Weights of a small GPT-style language model, trained from scratch on English Wikipedia.
Size: 8 layers, width 96, MLP 768 quick GELU, vocabulary 4096, 2.26M parameters.
Training: a variant of SOAP for these matrices, 111M tokens, 3400 steps.
Each number is 128 + 32 x the weight over its row's rms, rounded and kept within 0 to 255. Layers, rows and columns count from 0. Numbers have three digits each. The size before them is the row's rms in percent of the matrix's.

# layer 3 MLP down (transposed), 768x96, rms 0.272, rows 465-537, columns 0-95
072:062207124112161157141131104136102119098185171097092157054141149105081098113151119124183174137171111142091110093149135141164088047134093139118145143103141091152159095138062088132123168107220116190119109123143070099119157128133149110093161149131105099134145134140154078143142125124102156129
102:134137060093175118160117143099134106149122138120128100119143142041095186127088140095033117106094110128088103115138138129180131164097119143079088168128094119088147178140130133123135092138156088091097064132092145154112144173180075126064091101132158182090129134108129136128071153075133152139
099:140162149137110126144135078152142103142154094067155083143143071140091157166099081117158139157134134147171088166127184096083180127098173136119089156131143148130076154179080173179109109137146143072162129184140092088095132110155105094104150158154060097146146107152120095141171082144049119144
071:092164122098164127111108115124060098141131080147124174073115167085107124129131115178125108251171128083102126088193111158113071095140139170143158141129168142137158169123108112166173161135170112167149154128120110087115127122095072110137161123110108160151176156161182089149121170103163111126
102:118058114146156102189143078172136073158099111069146126113152120077111090114112186095155129158121124086140127132168103119167155175153113154094073113123118076106169157135125140075126132169098185149148103155181161114156144086165059136131102059129117151079150137098162178157125104135139084151
092:090129079068162187120147121116158161106096101143088159144116160148149152176197128110100143079154117161197146171095122126151131198134121130114134091100167084042169156145184145175119112130135146115133158159180122094209109104172186118134129143155128104137145152136129137079105120148108112088
093:126137090116040101118155141148063061126134154160141164159158126097136157149134172101089139200040092099144115161200094115145122112174106123119072096084148099130105102101133152099172090115164101094087108130118117126143158110127109105110094126063144187116129190156094127129140133123153091115
085:142183098124084109104144122137121145126122149111094186097153128101134109057082119188111112101121152132200082148104186131131110146065141180087109136102157127156127163148210118138136102163126071170160070104130081166153187121133156140168135117073176104121118150142176174119137155165119086113
109:171202091163108123158099131124164125077145127141084137127146168152114101136120150193158134120110133099154114149134147107080126115140117164154157147142150113158149126091111122085081138119129029056128138133017102153158130148123134168181126067152076101162149176092164106093143140120118145167
104:209187119123133064146106099157106136156146108151072063148082079133124143117113124139101111160084106114154101092165129171111152118170105133152102100117049105148152117212053136134126172135147166114097125094141121149114118102130135189151111179200104125151140116146148194124146114098142136160
104:125100143043155162097120154129132141097141160150117132177092121138183125124175095167149078127112108079221175144113101098136098076141167136090109183146098055135137104081146174095112118166121096086117118099074102140163132154123108176072105191106105120129173115126113104161137091113131115161
096:091169114216144103143100123139116149094141146112080136163104172162133117120112130140107063127163108175147077130128225104127105140102156092171119096198182202144102148152147089146171126100163153168188128177148128174169107105135107147137163141131147158101132112106081111131084138080111111122
096:079127157135103189103149143134109101143137148129133112109166154126166153122117138133080152105137123145163097173141087170150093088142186145044125198090102124090140128080064114090048146175122152081124132129162185133095082110109135213071142139148134124148145145174170152099123141143161146115
094:058130203140180142092162078111136164134091213115095145168149156068093157118114131144095100132126116153112138109123088158092142099081152121093138103073097175155162118123111170080176115120141124071073144116178169112097143148167169106127130072074135079104092121135103128100108112128130098156
092:172094178158109122142128152137105107157099131182096175162215122201084105096117159132172103089151132104101131101093099106112175119144119169107156101135192201159151119137124139163129199145137168161090117131097159164124135147102118107127071132176099076071156107067160125103108111129144121135
091:158101121105087132142147149172093040120108114143135136137146097137062179150124075110102128179092102109068111142188122104106056112125095067130104129082147084150153145080118186157137106148149113107086126105154157070147140039127161122164126075127114144111116124152098169174154140148117131167
103:135117111169204134108142173110127143182126151164088143156112104067153140076164157178140134111099137161102111090194095143109150121072138047136123131123169111169121150073132164144154139108132165160174061076148146117136116152082134113105134155077083081098104111084151102116127110068077130115
092:110089193124124156162145134067115143092232151130083090179129153134122175134085106109119168095144114151091104110144157120164099126071193149166089170092086152165154163094126176166120067156089138138145149104167140179140130117182136114143065098145128099140120158103112152126093144133160112150
097:074124140174143125139163140141092118179145145151080163198151092116101146068096152106108112099106143102126141163105133145219092152165150181103147171188089111155144145111146131120123164200129117112095099084135120138095125144084102143157154120124151223124159133132070177162168152134115081142
118:138102126148140075154122115096100152113128150042106140137109145160178124110111114125111126174136169153120153127180141114119189151171112000156130140141115171172156053115151147161057131094178117158110077113120106146132148134138156092159117192111151168151084079139142134149110115118126145086
088:127172115104146172161109118142097146123158137111127150115137118106165194112136188123155121146185187111124152093108105081084092123110166142077115080134180057118157127138150144180086128167159140100092175135094103119125117137076165081121163097125161089102148114098054102207151112178100107097
080:113096106136133111136069139135117122091086125185109127141186107117153125117145169137141156147182105086143123101146146101124096110175100112187104133107149126081103115111111141199078090173139145147116133050203094071083114137152127078068129159154064137069121146145098094182127104142118067123
129:105134181186122126146147062130149125092165131105209129171099171133164099155129126106082137186130136155168173143146102191196100136104115149114176156182123187154109127176140090129099089111109184132096167064086146129115216134144128120085153131140126105143113093115136120107100128106129091106
109:049197112109159119165177131147114169101061095079147138159178117175113103115103174140120151141093158188120101142125162104096163153116100127150146142109117199156162114137166112178160145153150154196159100153143087089117105140110104172180100121154084106088136112127078113109172152175126094137
125:146148120117140141073155139092157084174087168099131136108160092026152129086172126146089120088176186127151094155079129132147084172162131135196147102102104129141182134145147159110133142173159141118134132118188133076090131150122073126135142126137055173128185146108096161109131101162135131074
101:174113083099095132130134133195166083148160163103124101085167111093134151104153174144105076130062142115110086175124115089188156156151125062095125152136136125109116083168133139111133097105126142129062187113100106084142139173125113127097152152044176144153116130203149140139107177089107149100
083:121144131108110144105124104095144127158147100088098135060103128139154103123124159130152192114073123082096143121128143161123136148158136181133115151083192060143217134199108148151135155082169134126126192183180128142109124188116084074122150119126140102109190118185151118096109100155129112181
092:109160070091146148180140068132149164136099083089104108148127134102115133120145133166091182118106092096116080145116117148125126153153097114068133084121053193112139163169148100149141105104059041194120146117194080122133117113117103151135142146148156082116165171177117094129097176121137134104
106:156064121126142085114156130088136144081075083145103108132167058132118066145192178142072155127107156130117120139178137117074136172106167160136162112050138126131070096188135112099156128081122136087128131127138145154083125117147108074117137070138111146180083135094153132107159145085158149177
104:150098088092137154082142148132126121082148217208113123124125103079158085158046172147074135088108129070108138127107042154149148110131099108119078118188111127128115091086131167135179169149171161102100128145098125148099109135094142106124146114134125173132088107152156110065126139111122140168
082:098175166096182138149115183152128106076069176121142150144184137183079114144109090144124115123154102152149094117100129149106119097094133145144147081129123175178155111101126143151079138137174116141151110118141159146158113169126117079061142067185079072102096111180125096174178082080097145120
099:076135150129130170144165128164169175147066118138115214133133148126199092160169164100100118120088115123125103150131126126089151137061141121112140151090176094118071094067086116142127162079092100090146205191097102127093103134171116142132082173163131128156158136145129113136103120169129088164
114:087119119097169151179200126064086077117158117097124147171065144190110143138117113099094139115049124069121118164091128096142097119138183134075174156106105107118127192103168106140103138142120104144114159120092173113135120097140137163171128137109147130132183117130142150132055168169095182160
123:104124118072159121120143106098087134159161146042049112169150100090146138135129190153103123140099109137100110178137157192189124131178099111104114133158055121179108153134140108136126148135087155118110166103108128124124084099060125143160130161135088143170113159133137159067118063105134193099
095:145164118147160176113128104107125136160087111076164067155139118090144146194110152177172124194149092126098118174143151085058113121190063139118118118182169130155092151105123113144097127141148061111164155119152103142148148114140149112107163036098073158123157119107137161116164127077135165138
115:206141126153128082103142083102125110142161057154127122142149135175099141105129118124143143165122145096129151161117078104120141117170179108155120145060123131074135150167189131070145047124100098145090095163145118037201105151070131087131109111116122124115101111090120113073150105087104112130
109:099132084043108128188143071169103125139183090155142104172162162098156154130117155106151127182097151138133096112169161138144160193105122157128154062095135189088106120133165129169141136093107155178162157065128110117127140100124143103160158060057135156120162108121170146095096142114112126098
092:099114138168086096134182084082111135156180166157114117240074129167091128174112144133085095152150112135181134157166187156099113125122139132119117119160137112128138097121118145132123055106155135107109124124087153164123128145092168153105154069154127109157017141123119143072125104106143164135
081:095116152144113174122152096110097115171144123086119154113107134068181129178165124122158155129105142053126149190127147152102130114159198172123190158149118105146121116152087106137095144111078092102138143205114094125125134105101083107043140142133186158172135174182094146156120080121113129179
105:134112128123115103129116128153111160131122099057133115085190129089136159133115089113109082081072118134163060077122161114119062148079111098110156153111156151142101171119185089191135099095146152112123134121096128147181161102172120124174136115079134177162078123159159123146102161088093065059
073:102151110102135130108101111149037122124108139127122204061146113129133120127184162112180177236125123121133132143150118117115065045121125161132136133096087087139159103173135103159077141130118130113131138159124124083133157087094069091069175141092116128119142155150142066133163126115138139160
086:104123106081106099157139086189114136109151140138175153120172154125125170107103091088098151171181141141083148108131149123091171128068098057098149085115166197157122124163177139152107117077122175147162105146155119119112086101104124155160127062100142141047113099103120143179152127125100052131
109:182151148119096138163122161168136101164107169188109122079168154098100117127065134123138149134078166052063159115118096091140182161168145130108111084089115139081109144112181105131143137104100125122150135180050139107124153156148115054152131129103191107149144157120080148136129110162142121196
116:106146177129114081134159222151109112106096150096149093124166086161159151131162191106154124119122171158141106066164178106133161141176120113194083150144088110072122154186091124094139148140125129127157062146134149133160092111153133128144105140216125140084157101095099109119136098160100146077
101:180160113176137102110135145135107166120115142173118103116141134114110134188125088153148123087131128104098165144107143133178098167143123123127128101167165235127177117103050135130127089118133146174136056068141133113144071144108055108146076082148133084101107103157157134192170093156135103114
075:089132136099137161126158102066128147160125123088107180171096177092126123110182123107164150159176099176125135135120121146081080061174161133163127151168095179171091084125093170193128142103143146115180133131165140097118089121134092147105173163152144112170205156150194083141172126134115141123
087:097072117111119097113137124161150143168082145131081190112081100205117175131112104143157173166154193110119198094153120075119133134179110106127158179089144148152127149051121123166106089150141086135098142144126170166128092113116137136163118086144151168093123140118067141199114083148114131164
107:171120150137139092152095178147182114139136069115048144134136113133134142114152114132107094098118184071115106165194156093101141199176066105169090149146090126138125155077126086136167145129122108138116157111125150050165129122096124095095103106144093143088127164108156062111166122074118143183
098:139119181113094080163113174163157140146081119134133119095156087149081106123172105172144122085148158134097171091154178117105146119118112126137076121107156089128136192105078148191101169103155058128149175125095107122097126101125095148132118163133072127102159078080083117136116057162072121066
107:141145101120105056118100148085145169117115153111070128071161094142119211146088118143140145124106140119116161042105136120079121151080131078075165115120121155172149096101175126164148129121175139125147080145096102127155110189131158085147140127179168173131091077094106077147167130160079105137
070:100094164109133152102079105149091123112123156127145153100101125094100127160149100113166186232129135102097094097106119135131014039128148096106116149130112100127106126173087194133150154140139100166121173117133164100122173094102124095076150184112089146149143133150093112163105113106161126148
100:089124093094150097115122108120173167185179147165112170129120096185113118129129128073160160123120163113109091146121132167112120079177146147125089151112095146172162168112102105167086138129191160122110135154152192089108037096157081165085128131125110077132162153142164175129106156085171171087
072:141138113072167184151085131099086132130135126114073157085122118137125108151089073114136152192167151035125109162122128125122115108157130160114149138113123141127135077198102122135145152147094165140144125137170135124152185135125083064040132175140111097176134170096121140159144154028133131139
096:128120126126111122204142106154115157147133103094095097139184112128142176114100117125087125109169095073083113146136164102146151158150139106127135164147157111143147128164149139203096148164132116189091188185190091116120032121125134106078109068131095176162126125138129206130181124154105112157
093:164134110164077095123128103193124115114148135124099110126110145127120098098062196144117108147145174130104131089193195153141038147111091111149105139112142109115165164104089113131159115089111143095141180149117132155096139117112163179086141108146108187159191200170099080139080144126084140156
113:167119124133137088127134189122133154160184081139135146122078131117133120181032131124153102122120125136150087116158121173155124080132110127156161118166069042087134077065133039091145140139085144119166191110111106099162134157131169158121128153091143107128102084121127137102139168076161104120
118:121072165167123192131088105116204112150076123144172145132104148110150161163101135092161112144098120105179111157107081119124140169144137128112162170093096158073069107150103104100142121071087107147132059062114120115186083155126133134138139132124143144177173093141115198184147153166154121160
101:154163096129126128106129117110123190085106140120127126132135135121137085147128147181120165129075039133120116075165123115192124130130157143107172179145139125121147130097118174124111136173126122168065107167111127169112098222076132098105120052113107096168110105092115130088102142127034165093
108:140159138074135089146141133154126099127153128112119115103108120135126102149165190095082106151052137129124141112174185060177156097150081095141109108119063091207132153049176127138132150141167106109152182126128080142140094090088115171170145109101113123144159080162128130171101161105153152176
107:132096113119170110163106126163128104074144161109117117077126096194142172159099149142083140105157187160113133069095154088120128120086130109097174070169127168183137116191135136156130104086068141113155116113129174131123137114079088099104212092099177091127122119179171130140158147174110113084
124:118162122139127185085149089126178074192118132104202155164121170166094108164110104141111135106133128107106107171119137123119074092139102153109134111103111102170160116105028101119141105112075090078177137149122104198142164139091125168099133197136097086123139181119117128139090178128083128142
102:107097147127153092134147108178102082082084143138140117137123137109156112177105078132084092117128200107142150106117097127129153120153070142143089094116190173115037115098152133118146174092123140174075094062089121098133158136079137114102149159161145131120153058176113155190110114102111118185
094:079161133143166145142145101183179118101193148126146133086185135140100126193129135113108123129122123170117079102170152045099111149131084058130097068122163194113105112151092150146096110101159113169131139158158115203114153186167129153128160151149158151101161152128128173117089124095171130092
093:103132138087138149183070172092172120099074082106146123130126092148156148136073103144136146133107134129117135202160141100104174176148089130132156116173137158117165157100138188088158189133110098174063149127103119080132066134141115067149082084124104131132165106188072135174149160141155120110
121:141182103161131085117143149125146134077138153091120092157124169083107158164102142148123093094087146095153107183113132085105112096098154075172088165191123172151188121182132097118158132171093119146113109139190140141052170172144144148147126096094190091136049141141127101132154081142156150127
123:123110140148135093129210140105098148174132111110102163148154222116137162128119106140147117088154134070131105151101158070122127153118110096154153162113154175091062119096135049142092089163051099100138157051141131168087161122098152092116136125115157154159172142125155162152119167090143163131
098:115176159113123101142146117129157136126150129146121137134122143162133143142048165135138126154172181145126118120162071070147073137110167129204204141142125100151139200124146115109126089136099088098180140128144153146118151083114123164144200146064181182123154146191103106100127110159173067148
093:135151102094063164159162191146111123122132125151104122119200142141082111107137172197126141080108056155113141067102149125155086135078161106133121168087112117112056151124060121092131105114143118171132075185150148121136109164154089109147145095136171108089144145144150148097106165090126201132
088:113128048073154126173141108128123115072116087152169080161068118117172129144119132139162158100171152122120173165080104120154116094134142096152128169144131127145076166075161173170097118146168132179126111124095127096147067143124149108141130208083142084100201170152098093108101079122129150113
096:180106086112120110148112164075118107184093188147085096115164130116109089117125137172148135194128155117084149113111133102142100179131141185100075143222100130072184118132081178076173127112129182143165170119132142068094112112118070143122153122142170165126114160114113162114115149087115122123
102:087155099115144151122158111145080103114119130138133154221173134011126144143100124130158119127122142128147133126134089125160127133086171159088155128150105081106113141134137180136052119121122193085118097160143166158100068162150146135085113103078161136134144147131150176180117124181204113150
099:108098093156146193134163138157110142087070187160121140167199135132147159186113132134095114090054114151171118153127101159171115106106120137121151102130129068138162157110082170100126155114182127132040133138160066118149132139144140154097134089076086112092119109137082158096179117113143094079
068:064193126093131164136077118132094074094122140105111180112090139087149095106130113151171189192104122098152120099152154194122097106131139127093134129105107077117084129192077112122126174129148132107138136160132131089146149107085101043090169098110161161139116158149159078169178126130141125182
# layer 3 MLP up, 768x96, rms 0.279, rows 466-537, columns 0-95
109:124100155080169171128138086147135156088125115140173126122120126089074135031124063110154121127151146133126117177138099107148179109108140103092139152153136124160165125121178163121145061180073133084131146111096178154092145138167189093105137114119139108174117071113160103169174196179096123147
096:122138146128139202120152177166131167118201110107127119138114112112096137161099112141170071132164074186125138143161140101141161106140084180166126193129101069109160074167164088121132127146133099099113149109142115072119096124111112100120199143167169139142166158127172083070162098097082075147
085:148121122164068107123099131129168054137102140124144132187087108170105159145184087151113160067098128117138060067108124134108133163162124121103181192174130090176135051124118128110122099122136154136151175113163163117109106183177172125167167174106108177087106122121119121118120131137070104156
105:104121168120156127117122106095125137175067135072136092063171195138106202150099131183127103128146090161158132121169144170129175150136103202080094106127089128138140090099165123098106083125200147102137100115128121136082143096114115121172148131115134156120084197189117132134138172107101120188
102:144123108123147111189042125085099159148155102157126136047121091122071117090081115106104171132061117146111084068154131129095136059097128113117124126113114109125096133138071064168088131094091187139105159143096102129156110115153130123172112114104145116136104127223176127133127145175104130138
088:145094175139047101138095178135196190158110089108087151159095085154129135141140105096131098168113137134207136181155117149130102105107162174177102111076092118090112110158155115126120134089117159155113091172155089157124112153089108066090142146117116145189172098114131172091092163111152124096
084:115142142134132144148106151164097140189201159099135132084103066141074133107157135207152088089013082135111141140145122110142144172164097139066128167144122148149152138105082127115144133132082120106128167105165084130112105160123177142177094105118113152133118128161154120158100116214147099117
094:136137137154119130129122145130114138095128125139152162215141146090090053164123164136074122133111114190148110105163109159163172095108147144093137135102164147113162129077121120123044186116186054122091105153108137167150113131131119149143170091151099078142171146094141070072125158104201133099
088:132117100096152155111134130110135125108087108135075096175099106147121180083126126165100081090107132118149147116153117159119081104192140123119113138139093084140114078214177098119112115138158163145116119113191090086139078139140129087193162219204103114109153160102201147126093121107128130149
105:115083132159089106135118188090127173135133095105093144108119083137130100093133195117085169125185094092087123140189176162205131122097186159116151120144127117172151118078160068138112098125139140190176102121109118153095126168096125175134200161136152134106132106183127163122074140097147105151
108:195119182181161147134124138135135145131116153123194079147104142146124108044132168108170104063109146124103137094097183160136139111136126140113117151117147160123132143074217124093152168148133140190093103124122173140126128095108132078096114103146128192173110183180088170117095097157155135090
121:134101119107144135182111169099060126200139127091123057120143090073107096186114091095171129145094150144133127091175135103126160187101109132147117095172087169158124131138196146118088099106109170080188082128125117179099112138162148090139130181112068127085098139130165120148095141094123160150
104:131114151180126118153075082100137167154129116079134160083105139096128108186125055102121084126091151145147165084134088113115143077093150137170141163125157148112172085112119155088135166186105102129171174129126134094110155108099156128128129218110167162076201146085158116128111082125196128129
092:088123154139149143083136107152192130140111103173160059122028098127156064079117159109163138129140128133091126154096135166118109164174156103132156147098128178094111141072123095088120143150100111141124117137139218171154115124126180162100190121116132111129129081174094170074133108124107176158
084:182159147101105187180182163105160126154200120112123113116094162148131113142166135156146111117120109078120106205170068146174193151083139117165097077134127102140120097096136118131137111122129110150193143162129118102106073133123110113116156143196174128108154111136107136099114176172098216115
095:109086152136163168108105183108104133150165147107093143176159141140115127109077180140112193112116100133103107105162074171108131131148157129126145166138146161149162116114105082121141120088141121133082081089157148187107077208153139199121100088173110137134176123119096141207118175140124062173
100:110134173159079136106163113155128154145145160087140073123099119089166112085114163127138105129113129161139136129144122125139157152114097139118181119124120213083122104096103137128191086139202151141083104103157126141074161144126184098123150051161156164145173184153044135081142065136104152103
108:130131136093034024151072094061165105115131135105141097111140112172128107139098174138128141132142114105098136173110161116158119116124099076154117135087134159150101060135132099082147148121135087084124143094171111145121189087154149125118124133097123046178108175109139123111090177109129175143
103:124172108124116169100185092099142104101169092137130099163085102089107120083170130095106156144125101110083132148094120186060080090115115142142111101105149175136205093144117153101112132167137096159145203084104104112115173151096127132126108103080107132111095030121092142118114176133112138066
089:120169117163113136102148120159062097100152151150118104104144166111134092147091136091159122154135109079193149159183104155175147118106182176089110107139173145199134126158109087146134096187108075153118172133152125120124130154128069167152102105143088113129129075133144186151186202161134112067
090:127150124134086082116092118105102184120159093069121155081100121164118135150128064210110063100162153130131113135130060120128146174148171037143150118107171120135119115157065134101126156160158120096145088162151179149138166144097157154118120119151215101147114103128139142143145172162144172104
128:144134096123127039163114136109158085163119108142130164119134139074111092122227106108112126070145099161127158136105164139161095140054149170086149095114174110143167153193147139100125106091104110125163136081112067159115156122130114139153124121121173089147122107100113187128149189113162200108
114:111139149159145086125057179103144168135162136121155129116112107129162164085121149116113111120107114099134113165144154127072194104105085144129182110120074116167156105110178141121146154076126070114113128108087130169102116154129155168176105121093105048125068172146147089122126131234150079154
104:104154124110078149138151104110089123169120091106145087096098084109152180170122107197183157140135101147109110100151071127155087147166122134127129074117160122148110060119187113085163169139135119130149101122117143151116109099119181116146169117177108167158158113078077152055100184096141144048
101:068162152163157125130109124052164118086124172165139132143080125107188073181122099146124088134094113128129113123126148125143097108120096172145128117174164070152171123135068125078140124143126087066119152106083109114182138097145204108219152129118077107116169086088102139131111162145134147126
081:078163174133079108112166159136136189121127118140111166124138115076121135142247114148113083087186155100152127179108102200143140135075118118130118172119111093164114109164115162123069131110119175170149106138147115136122143112133126138072132108170130079122145136132190130134093180117109051098
098:120076123105038152130083088188185090155127106059153101111125081072128115140138102123064150133106089130100108107097142164144129135114134166119156121120127121069142138139073148130171098094162137119160143067132104139153150071160118143105071077085141123151163139170139164093050142113092126126
110:120027103101177137118089110090120113135125119135117074169086100119118126085150112193110069089126191161121096098125202167102118109163107135127137183148129119105122059125121128147121091121093158151094132150158181131116139077119122143133100120151151161098091132123060120150197146201119144114
102:137086144137111151062144085152160112114145130121108157180144147063173122174104154150155107133110146163126147159167073109163132127172140126143113079172122163147215055082179185099110122183172160154106094088117163092091117165136174137106138075141104094125130134116100132094149126166173102158
087:168117146180131078125099083083161102121126089085150056121112134153153117088162144107152136132139125117142098123151129145173129106082156192100206147109142132085141135142080071145198154151162128108153163169154096101123138120164142163101221144116108160082147120090124127161047162098129127140
096:163126163128060211117132114122147112099132170147180147075093114128176164120119157130112161133085079088105120109163076099153122127114083168128136138060132130154150164102085175116157137114110124095110088102079160050154153182142159103129174136132139123152149139147176191143098174062107146139
116:131130134143151136090143132077132165138090036125112184119097157051130093193153166168134105147088157129105141113114112154083127125156177145082066024149109136135116065091166118090119136166153111112132133157080164102095151084112148114127117106083160137129128098188139127130115155133174109122
110:101107146140096090087136117099103183135154127065089124132159120068123156073148109083164166091127110191159125116107132173149132135138145137196106158139150190195133123187116185101166072145104132116173113121158140137177132134126152189105153137151161134101169064122164120108084079173150154111
093:114136132129133147087107139132068155118184138123144115179161117097082109137129161210217128079141100147045134110126099139098120152136098114125062159150162109092107112141147121130132141095127162099136044146125104172118159113151135146126125160088111105161150142060093136065104161065150176104
105:093105105145163121078101092139109109129138158159145146156096134120078124079155085156181119098111128134101122119145186145138142120120151151121065144110144061188104158096097139133082100180123130104145167152169092119102133118129129199097096094122080108128090131180154152018169147159093065119
117:137183175117181127107135123184103083147204130106121152180158093081121108103106087099164062112112129160110066140124146093240122137138147193131099103107121107127120078136121128141138087150121113130139155117101104106134121155130128117101156118126177167188150120105176145155087142153205091126
094:091116133136068158085062097143119117098148085117119114171146174082117078101130143075203134141128133151127161156148124171135199170140156123185139148142131115123125176117177122178124111165111193108112143094149078136153122100209087132098136102094091113106146144186136111113105133127195149177
094:136105123137132051133080100133152125147161137117170154169147112126098089140157121117119123084121151130117116145149089147144122117168133124148056106115102136130165148095089156134189088102148091142150114045174135139166104124151147165041154150109216152152191149080150064099140131132059155102
108:129181162097096137047117121136139160155181117069139079085112121080089153136116086192072153100096137172106087084132151123173134151129095160144087091126132206176060125134091120179132148188129111092141090139155101124146120135140098105130141107178099175091120129167139103143124127100169122162
087:128139114144181128121092128108175116113129072117183107182132123123147119119122103085086124070076153135114110040152100110113121183173098032094102136143160098089142112115122147107202151183147119093106130118120190122163152153142179164197074140103150140165121114101124103100121102135147138163
092:157138195128178116122088137159104123165121037118093089070137071102117198123172054190134111128086104103092135102115135123164109174141155110160093148164141079121103103092132175139120127164156073128194132115116098122107124114142118076138130138161110119145168132154161099150112132207151104118
107:170094135158105120132163188103081184077142082077129102139156163123105167154088130174080128084152114162109056079150058153159124104143055126134146128185144194142136183143127122103120154140169081148119171088144125149140095135175116149147117133099125171149127053123119114102128116105129164100
107:143147148143164153216108189100167079169136100117115136118105143078123098176116126155060139154114113150094155192136071119132153158176157158104097090190089168189155101162125133071193090128115122131131127103123134135136109079178127151129135175108168154173133121110089145152156114165153142172
090:131090167091119148142100132101124155086155121088143114151109169117139167123094142143126141097146157137195084087168110119125127138056146150095158170108157149115119177122107151142137111098186136136100099136169117145134220199117132083170177158134176174199133145176047144108143144102093160143
082:132110130157171140136137133103057105104122110173138100091135129112124121172108174109151115067122119101086143139125106117157171133122114112122106208135172077066134154117160011118072121184114134145069149116151104156134117137138130139127137148173069125100073107144137185084077116134101068121
099:189138100121125154177208126097144128133080144124101125139123091111111127162133101142154150157147134121105055090109171140157138153148118153123120124122065175056152138137116082144176137132158084063164144118119051173119059118151150103166107108144169152188120115196097133116138138091163144179
107:153057086148153157114086115137055089125184101193108070136119072126124157159051170107113088143125108094135116121102107138154137120105139121127112139117085051108115101095125109156107170186181146135115102135108124143118113123183108190134135157143113136163176125092141086103075148087157110189
101:154117123123111090129178101138084093161119105166100080169135181133109093134115114198131141107153128102177102133132146175093090126149130141075113183158165160089155143075089121136140175175110105067136160157119092140095169091133110108157058186161133079109161128083162137156161114206143159111
118:104168137099140139105120184114106189160091146170131147077117112145081111144115052208143042110122112130083071107113099126181142089122102083131103146142073132109140123071127105131183117169139066127094148160159106100090139142178128081163161134084120132174121149181118164125146103128113121147
095:127131115139088089152106109101080167168146124090097129148093151170146137183163187190144091027153112132139087145165092141125191217151170138160143116136105055168122090085121117123107089105122169136101100117102142107127128108153135154137140143130174130086121103098155148118118180130064119097
092:063055133102131131106165169048172112119108098124136111148164076112118078152158078167123133116110099149147118151166097113104098190074133131128198079099128090175116080085109139108167138148151124153144166085144111175106067163175148152105142068159126137137165151137174093118113146097117136112
086:138114104167129113113148193136104080076097137171177082178140129130124096119151136046140191133113115197183125061090125104123137103108087122142105202129107142120161161116148126104134138099134155119076144133149133139165139148195151104122105149126087147181118127150156113053095120160120089201
113:142123129169124095164132159100139112103090200120092124095117168092051165133129113141131091125146115112076082117116117170198154186160142134088099174159120120141146180145096101155148108137180179112160121103186082128121128069130166100157108101114187194149087145151109195140107149140170145113
087:145119106110187060122125177159120095131117149097170129170124129172115162112188122079104171122143135134131127090123138150117099055162082064116214156159038161122100128118071116110143105149094121122157115102133139100072172179168122160129123106144183122136128156138156112070091086115125108112
095:157080113179164105090101102075181149172148094117160055083131097133144108155116117134128062156165109138115126129082109082076143098181114134153120071128167167171149113188169100097149159153073134090122155132134113078126166110170126170146089110113104096162116072139121119157165163091143078107
115:168127065133192126179097070082166126105094132183106102109060125145088107153083144125118136118121089101182153128135151181146065130106095070085165152160122132156105151131101110080113135190107082164116121163098133129098127135084138153147165105183058143162136127108097099175147135134174107124
094:074106150135121134120151133108149098172102163094131132149123117105054131068127137164124087112125108107093105130137150139151126165130065135069100139058213121049175101154136125047097164125104061180177097114139145112107149128094116124116116126205116122128092121166120148126126074163123110114
105:090156152144164149122139088108156113155153146181186092183098112132180084107091153171100114141139172147098160150127128159064145083104125109135119115095153096135171121118102117088154098164100080147162120223200063115130129150131137134172095159147155138125098128194165145084182116146095119094
104:133102109139165130081110154118153115135131123161152125097110130149103115152089181065196098069067126124139141159102127127095134139094162158112181155110090194081114124042143139103147164194132106123149112130131098085081165149157175146121128096116150046170122141125109124118176109198086112158
110:138139130097165065149088128121121161125119230080147116067105111112122171095116132104119059105107086101169126139131146119175104153133134146171167197131160122140126119101107069106167087121129154091172121164166130105123113117141150123059144099133075124189095117166197152113120066116154161121
108:170112174102104118121162098150163098110111158141060098166196195079094083124140138137150107066131166137120168137139085130141153071149118165125113098159120136102101088117095193110187135140087097166121138056148121155111126050115122136129120116106173130174147126087142091136085101113195137097
101:166148128159066213096130157130149166100146164124100123090137131113158120114113152129105130161190102132205123157134129153129081145215118130152142130183098147106164118146118128112122176157102124150097126101091138118051142142152123191098119176088119088107156191110054108182119074127135122133
096:072164175129088215081111211074130138127147084162124138155131086078123140141123079110169058116084115174095132104125150088149088172098116131120146140131154079169142124137175168099165096128057117126148126145147134138100123138117153144087106080103141152142173114186154111164157111159144114161
099:116168156122119131087171098123068098094108123121140129099101099132091115125164096111126142142175125163155133140231122165152118155115127107105166104190132123160101106115082117052103113123090107061099125200106149114076115067170095191171140155103159143096144117170079128121143135152171084108
121:137195120169139179135099084123142121128086183103153102097109146134108089079118083133109067109149145120175142181144081125114085157129176125105132131123137142098102127144112088105147190125063163079180174152171166121181127181101180097143145136116142119160101164196123146114090196085137141133
107:141128179116085155121122091107165194126147107151109097107111089120145119109146136077134017124107109135109148147121149026092123115123098094108155123130131067177138098094114117044156119162026141112144121113138116099126145067141111148118098089113118109156140183128163168115156117131122131116
083:082060175157117138139106127107123155149144083107144141163136111086166127136089112142127142188163124130159128092151097143149161053075071112193110083140084120175129106114160178149094079150104145143079122162123066172085134132183139082187157120133105112133122070117157070136149135146082127112
098:157079116135128161138095125102104089113113134151095150180110177147104154087196169148121140122091076127098102115158076142123096188094113127112092097077144158101134088167123081147143226060127129104137133095123116088152165154136087111073149114157101079158079163140133122104096163073171107133
099:141106168169086153109088112095160183116122124147116159079132097143111109102101085075177123126113127090108140157071142135126094103144048092195170140087090126120091081175175114153095106120107091082136101148178147142103091136181133126081150106155198168154166150124171117074159133124169115124
105:159132143127157152172170149125114130163141178156120110125111156114117108106111161081143105122103061102154088172157121099152103169110064134149169098131126108093129114126108129163138128138101113156179132087129204121104142102104207177102036133202117081126114115135154167119138189143156206155
116:183129114072105115110122091111088139105109169094074144138073112114130178150108083078114097110088089116140119161086177144103151120126126108151116143138123100133050120175138097184132120115124079069114178077160106134064169046122147148111094158130197113126098174092110157133099125093095124111
087:143144155123126089139145147088076156107109128139167112129159108128061117138130137126186149083151139142101133223142123101144196157143136128154109118082162077151166148119119100111139115125140157144133133105116170165108068142174167193105244116146140143152099092111076125111142102118059097085